Each number is 128 + 24 x the weight over its row's rms, rounded and kept within 0 to 255. Layers, rows and columns count from 0. The size above them is the row's rms in percent of the matrix's.

# layer 2 MLP down (transposed), 3584x896, rms 0.0507, rows 119-146, columns 280-335
size [129 117  66 101 132  93 109 146  77  80  91 124 107  91 150 112  66 137  95  90 122  90  93  85  94 107  93  91]
[[128 130  96 110 139 139 104 119 151 139 107  97 133 146 125 146 115 125 137 114 117 157 125  93 113 126 124 127 121  79  93 110  88 133 122 125 124 141 124 117 157 107 126 118 133  89 127 127 154 124 133 168 160 161  84  89]
 [145 167 112 130 132 126 154 129 131 143 108 107 123 118 127 150 127 104 134 121 139 113 120  90 116 153 107 135 124 125  94 113  81 160 168 135  99 104 153 138 147 165  66 110 134 165 127 128  91 104 106 108 107  91 123 122]
 [123 144 195 128 135 122 143 108 112  91 124 104 140 127 143 190 115 129 143  98 110 131 121 123 142 138 128 138 103 145 152 128 150 152 106 166 102 145  92 147  99 126  98 129 136 126  49 112 101 146 147 132 143 117 112  93]
 [132 119 119 106 173 146 149 135 130 142 153 170 113  97 168 111 109 132 132 150 132 134 161 172  72 166 111 140 134 136 117 148 108 116 112 132 149 150 137 141 143 116 125 116 123  98 166 122  88 126 136 110 132 136 136 132]
 [121 102 155 148 122 130 131 153 117 147  95 122 148 163 159 110 172 140 131  93 101 162 122  99 125 126 154 136  73 116 126 170 100 111 140  94 153 118 150 162 118 107 111  97 145 130 135 103 110 120 125 105 126 122 103 114]
 [ 81 123 109 134 188 120 151 152 165 156 187 158  96 122 131 118  93  93 130  90 111 175 124  91 152  95 141  86 109 126 119  98 122 168 140 107 123 114 147 133 131 111 185 140 171 117 101 117 124  93 118  81 102 139 134 142]
 [132  97 111 153 102 100 135 121 116 135 122 123 115 153 102 144 110  99 165 132 152 140 106  94  97 144 114 124 118 131  91 132 153 125 103 179 150 157 149 152 124 123 157  67 148 129 135 124 190 131 105 119  80 114 130 151]
 [125  81 136 171 100 109 127 104 158 155 115 120 136 106 116 101 128 165 112 147 114 104 122 120 123 108 129 127  88 104 140 108 105 103 148 124 114 137  49 109 132 116 144 192  96 136 141 153 129 104 130 112 103  97 118 115]
 [151 148 159 136 148 125 148 148 119 101 109 110 117 133 134 105 129 141 122 140 160  95 160 109 132  97 106 122 113 146 132 166 115 135 128 136 117  79 117 150 192 124 155  68 143 126 131 147 153  98 154 136 168 159 133 111]
 [106 147 134 168 112 145 140 116 126 136 127  95 129 123 113 146 108 156 134 121 167 141 134 101 129 136 123 144 118  76 136 100 156 130 148 150 109 111 126 154  83 141 141 155 143 140 102 132 107 111  78 157 130 158 132 115]
 [109  85 157 138  98 119  75 128 118 155  94 104 105 126 154 118 140 132 136 133 138 113 135 134 125 141 135 140 143  80 115 152 148 112 116 128 159 121 110  94 167 107 140 159 134 168 101 126 114  97 115 132 147 138 124 102]
 [136 180 106 144 162 124 121 130 130 137 188 153 175 107 127 122 123  67 117 118 125 130 129  89 117 115 157 146 114 149  98 153 104 152 119 105 109 121 123 143 101 135 148 100 130 140 117 115 169 135 115 147  93 119 105 134]
 [114 146 130  95 126 165  88 135 149 127 130 143 126 122 150 142  93 102 135 120  97 110  84  81 160 165 157 130 163 119 155 153 162 116 131 119  93 140 110 103 120 168 134 129 169 120 123  84 113  88 158 120 141 153 112 157]
 [105 121 171  81 119 165 146 174 159 127 148 141 136 102 128 110 150 136 127 171 104 140 122 147 118 152 121 120 127 160 134  94  77 138 137 137 120 102 119 177 116 131 151 152 144 109  94 148  95 106 107 139 124 165  77 122]
 [118  96 113 101 131 145 114 128 153 123 119 173 114 153 100 123 124 137 154 123 129 152 120 132 154 152  87 141  99 128 128 115 122 122 120 139  90 131 137 155 153 147  60 158 149 110 156 135 126 141 174 118 105 119 160 140]
 [128 153 171  99 121 111 187 151 134 120 126 156 142 111 112 160 148 127 155 141 120 147 134 127 140 113 109  87 128 107 116 120 130 104 112 108 151 110 131 128 133 150 124 152 123 106 164 126 146 152 125 139  98 108 112  96]
 [164 163 128  97 193 120 119 124 115 133 149 137 138 120 142 155 119 126 133 127 131 153 127 136 109 119 130 129  88 118 181 159 117 153 123 100 103 128  72 149 121  90  95  96 116 176 126 164 101 127 113  83 121 117 163 145]
 [125  80 135 144 133 154 130 175 111 132 140 134 159 148 102 141  93 118 120 119 145 116  93 139 112 120 127 133 159  96 150 140 112 131 157 149 132 130 144  61 117 114 109 106 132 156 147 135 127 126 146  95 149 135 109 165]
 [159 115 122  82  91 187 121 175 110 120 159 108 141 130 152 155 141 149 111 145 146 134  84 173 132 156 136  87 105 119 104 145 113  71 125 120 121 174 136 160 155 123 112 117 120 115 131 174 136  98  85 126 115 155 127  79]
 [128 157 120  89 135 144 123 138 153 137 126  67 129 139 108 120 122 110 141 117 113 114 127 145 101 124 157 137 119 101 124 140 133 205 114 166 146 149 146 131 111 112 142 104 128 126  96 109 140 131  89 132 107 122 120 179]
 [111 139 118 130 127 155  95 133 146 118 101 152 156 119 118 143 164  61 118 120 141  95 143 109 100 142 124 138 118 112 127 133 112 115 128 124 119 150 151  80 166 146 104 128 144 169 107 144 105 147 201 134 133  69 101 157]
 [117 141 140 163  93  82 135 141 126 118 123 126 125 136  66  90 177 113 116 144 121 135 107 150  80 204 110 137 119 114 135 129 140 137 157 112 131 148 143 134 157 134 137 115 116 129 132  79 159 150 123 179 172 113 141 141]
 [105 134 106 136 115 140 161 138  98 133 119 151 143 157 156 144 130 120 111  93 155 129 132 108 130 151 124 149 121 121 143 102 128 135 141 110  71 159 199  95 145 125 141 122 140 122 117 110 103 144 118  84 191 118 140 123]
 [146 123  99 139 161 133 141  95 133 173 165  90 165 143 166 166 124 126 118 139  67 134 171 140 125 110 140  97 129 140 109 157 145 113 162 154 124 133 135 116 141 117 123 162 181 128 122 118 103 105 106 112 153 135 113  65]
 [131 125 119 121 126 123 127 127 140 131 117 148 111 126 126 151  96 135 107 129 163 133 136 161 130 125 149 131 120 152 117 141 113 132  93 109 141 108 125 103 157 113  93 130 165  84 100  97 155 149  93 129 124 151 119 133]
 [106 156 126 152 110 154 129 140 137 111 111  96 150 133 112 120 134 124 152 133 147 128 159 162  82 104 119 140 140 117 136 104 171 124 134 133 148  91 123 144 108 147 178 126 135 142 118 123 131 137 145 114 121 122 104 171]
 [141 172 171 117 103 144 157 117 115 126 119  93 157 122 108 107 146 139 163 140 135 122 157 120 104  87 124 140 117 144 151 104 137 116 162  93  75  99 129 125 112 120  77 175 128 147 126 127 147 166  82 152 124 140 128 135]
 [143 161 109 119 166 138 151 137 127 158 152 106 121 124 105 124 133 130 118  92 129 124  99 111 119  93 137 167 146 120 163 129 136  67 104 151 118 153 126 108 153 111 209 107 125 147 151 118 118 128 153 108 151 126 153 127]]
# layer 2 MLP up, 3584x896, rms 0.0727, rows 120-147, columns 280-335
size [108  64 105 119  98 107 126  82  97  98 119 108 112 142 104  66 130 100  94 113 111  88 104  92 102 104  77  88]
[[131 122 109  99 144 131 133 166 159 131 136 122 106 176 130 118 116 111 149 100 128 115 137 102 114 132 135 140 128 141 168 179 175 128 148  95 166 151 139 135 122 155  87 141 113 106 119 132 147 130 121 110 123 129 114 101]
 [155 122 113 126 130  77 138 134 143 145  98 106 109 142 106 110 121 141 153  95 143 125 182 125  93 121 107 132  61 155 132 106 113  99 118 145 135 128 135 130 156  96 112  58 133 120 130 164  97 118 102 100 128  99 114 102]
 [134 104 144 112 115  82 142 143 124  98 125  77 127 144 129 141 160 123 122 101 122 128 108 103 132 111 133 114 104  83 118 113 109 101 133 128  83 129 123 103 112 146 128 125 153 151 135 137 157 124 117 164  78 101 136 124]
 [135  94 126 171 133 130 116 139 126 165 109 148 112 133 155  84 111  81 131 127 136 147 157 120 158 152  92 121  98 132  86 107 152 144 107 115 127  92 134 122 120 137 133 155 108 140 118  99 106 133 107  98 128 124 117 148]
 [113 135 139 105 101 138 132 116  65 105 113 102 124  91 122 131 154 177 112 142 127 132 139 120 135 146 116 101 132 124 106 179 165 119 101 116 138 156 122 137  99 121 113 112  81 103 127 155 109 147  99 124 140 105 163 111]
 [140 107 154  57 123 106 136 144 118 112 147 128 134 128 143 127 121 127 116 138 123 140 136 143 153  64 135 130  97 127 140 102 119 115 133 125 118  98 136 127 109 136 114 147 120 125 106 118 156 150 133 132 136 124 123 141]
 [126 127 123 182 121 173 166 122 150 106 110 146 123 117 159 155 126 141 128 140 125  98 152 128 111  93 126 114 123  84 106 126 114 109 140 130 132 114 109 129 109  93 134 167 101 115 116 110 136 158 120 138 100 161 120 108]
 [108 139 107 163 127 137 124 133 113 130 130 155 156 156 126 161 174 141 136 132  94 156 154 167 126 153 127 149 117  99 130  97 142  79 129 135  96 143 138 106 105 130  95 146 101 102  99 109 122 139  98 113  82  93 101 126]
 [154 140 122 154 139  90 106 127 136 148 128 165 160 130 198 122 120  80 122 129  91 131 131 159 130  98 115 116 155 201 124 146 110 128 103 115 159 143 128 114 174 112 130  88 131 118 142 163 150 129 128 100 115 120 164 146]
 [133 127 128 123 121 120 172 134 155 104 122 150 130 104 118 125 108 123 122 119  78 153 134  95 137  92 126  96 110 158 131 129 100 132 102 144 115 124 146 181 113 145 105 138 133 139 141 106 135 160 121 143 121 102 134 134]
 [105 136 108 119 110 161 134 126 118 122  96  94 140 119 123 120 134 117 112 118 142 163 103 135 125 100  93 143 140 146 147 147 150 109  73 119 154 102 163 134 148 146 124 112 139 123 154 117 114 142 122 138 140 152 118 168]
 [181  86 134 125 140 148 139 138 141  92  94 125 115 150 154 109 115 137 146 124 109  81  72 113 104 137 144 187 154 186 156 140 175 156 127 131  95 118 113 100 143 146 170 150 124 113 121 123 128  99 105 101 149 135 161 142]
 [136 132  93 161 140  98 125  82  76 149 135 107 134 158 127 120 126 103 131 129 136 119 130 125 131  90 120 145 136  96 118 182 149 146  85 136 134 160 142  97 144 126 104 128 109 135 152 103 141 143 130 131 144 117 137 124]
 [151 128 160 167 102 104 105  92 191 164 140  77 128 128 132  81 121 130 124 137  88  88 149 139 133 140  87 170 120 152 118 152 140 110 130 169  85 110 107 135 127 116  65 101 162 101 138 138 127 160 135 123 143  88 121 154]
 [138 126  99 130 112 126 125  98 132 112 133  81 140 133  77 106 130 147 144 101 136 125 137 126 124 119 119 148 108 162  82 129 108 123 177 115 130 112 119 138 130 153 133 117 133 122  89 162 131 143 102  92 158 109 109 141]
 [173 112 111  90 117 115 117 129 121 106 115 100 107 151 129 147 139 108  71 102 123 108 122 164 181 133 114 148  97 126 110  81 140  97 112 108 130 109  83 104 133 135 110 148 121 110 144 147 126 116 116 127 131  72 108 104]
 [ 90  92 131 126 107 137 115 104 132 146 107 117 137 123 118 163 151 153 112 134 102 114 152  88 143 108 142 133 123 131 115 151 140 131 150 119  99 151 104  76 146 115 161 116 122 134 154 160 116 131 116 162 108 141 136 157]
 [122 140 125  92 181 158 143 119 126 134 102 184 142 111 129 130 128 104 136 156  90 141 132 134 131  94 111 176 159 152 142 113 120 161 125 108 121  73  91  91 112 154 138 147 142 152  91 116 136 171 147 160 149 110 164 143]
 [130 137 143 164 135 116 123 131  95 118 150 199 123 125 147 142 140 149  77  96 165 160 124 109 166 127  55 166 170 141 155 111 111 101 160  74 129 100 123 143 182 150 123 148 119 146 158 124  96 115 140 130 149 105 146  69]
 [103  93 145 165 134 171 131 114 144 148  70 137 148 111 153 170 133 108 117 124 131 108 114  86 143 134 148  93 109 132 124 157 154 121 197 147 110 168 143 140 127 158 142  89 117 109 131 109 116 157 129 146 145 100 121 128]
 [156 101 112  97 149 168 127 137 139 117 121 145 150 134 183 169 107 124 136  92 160 143 135  92 160  69 147 115 167 121 116 158  99 133  94 149 116 109 123 109 116 129 120 139 135  95 121 176 102 124 123  90  94 122 111 114]
 [125 122 123 150 109 142 111 141 132 119 162 128 121 146 119 122 142 176  96 110 114 125 136  97 111 184 134 125 132 125 127 149 172 101 122 139 119 143 114 101  99 126 128 124 123 118 112 157 129 128 138 106 121 123 147 115]
 [122 111 153 118  90 135 113 109 123  89 121 136 117 114 104 106 142 111 117  99 150 146  56 152 147 139 136 130 152 107 135  86 104 136 102 111 129 112 104 144 121 134 128  90  86 100 125 142 131 153 141 132 114 108 128 160]
 [118 140 151 121 145 132 141 126 135 135 158 136 203 144 130 150 125 117 146 124  88  95 118  89  83 128 111 189 134 133 105 120 118  96 124  83 113 187 145 136 122 116 153 127 133 151 105 120 119 124 133 127  85 116 155 118]
 [119 121 145 103 109 132 112 116 155  80 100 114 123 110 147 151 123 144 102 130 118 145 133 111 171 129 122 145 101 163 129 124 152 136 131 138 111 175 113 103 154 130 131 161 133 105 134 133 118 121 103 135  99 154  99 131]
 [127  79 132 153 167 103 140 124 116  82 174 174  56 119 110 159 130 102  87 157 123 120  95 119 167 164 123 117 134 107 130 141  83 132  81 169 177 138  95 166 148 147 139  83 148 111 126 141 110  91 173 106 117 106 133 137]
 [134 149 126  90 156 149 163 117 141 132 153 110 147 119 123  92 137  89 136 129 125  94 136 145 154  87 149 143 124 101 173 118 135  72  96 106 130 150 129 130 146 115 174 138 141 124 165 148 113 130 146  84 169  89 171 163]
 [108 117 131 124  78 108 108 151 142 124  81 131 153 101 127 109 159  98  59 112 113 113 141 115 108 119 122 160 136  95 135 124 132 162 115 171 120 122 163 119 123 134 133 112 124 135 104 156 131 131 103 142 129 122  94 141]]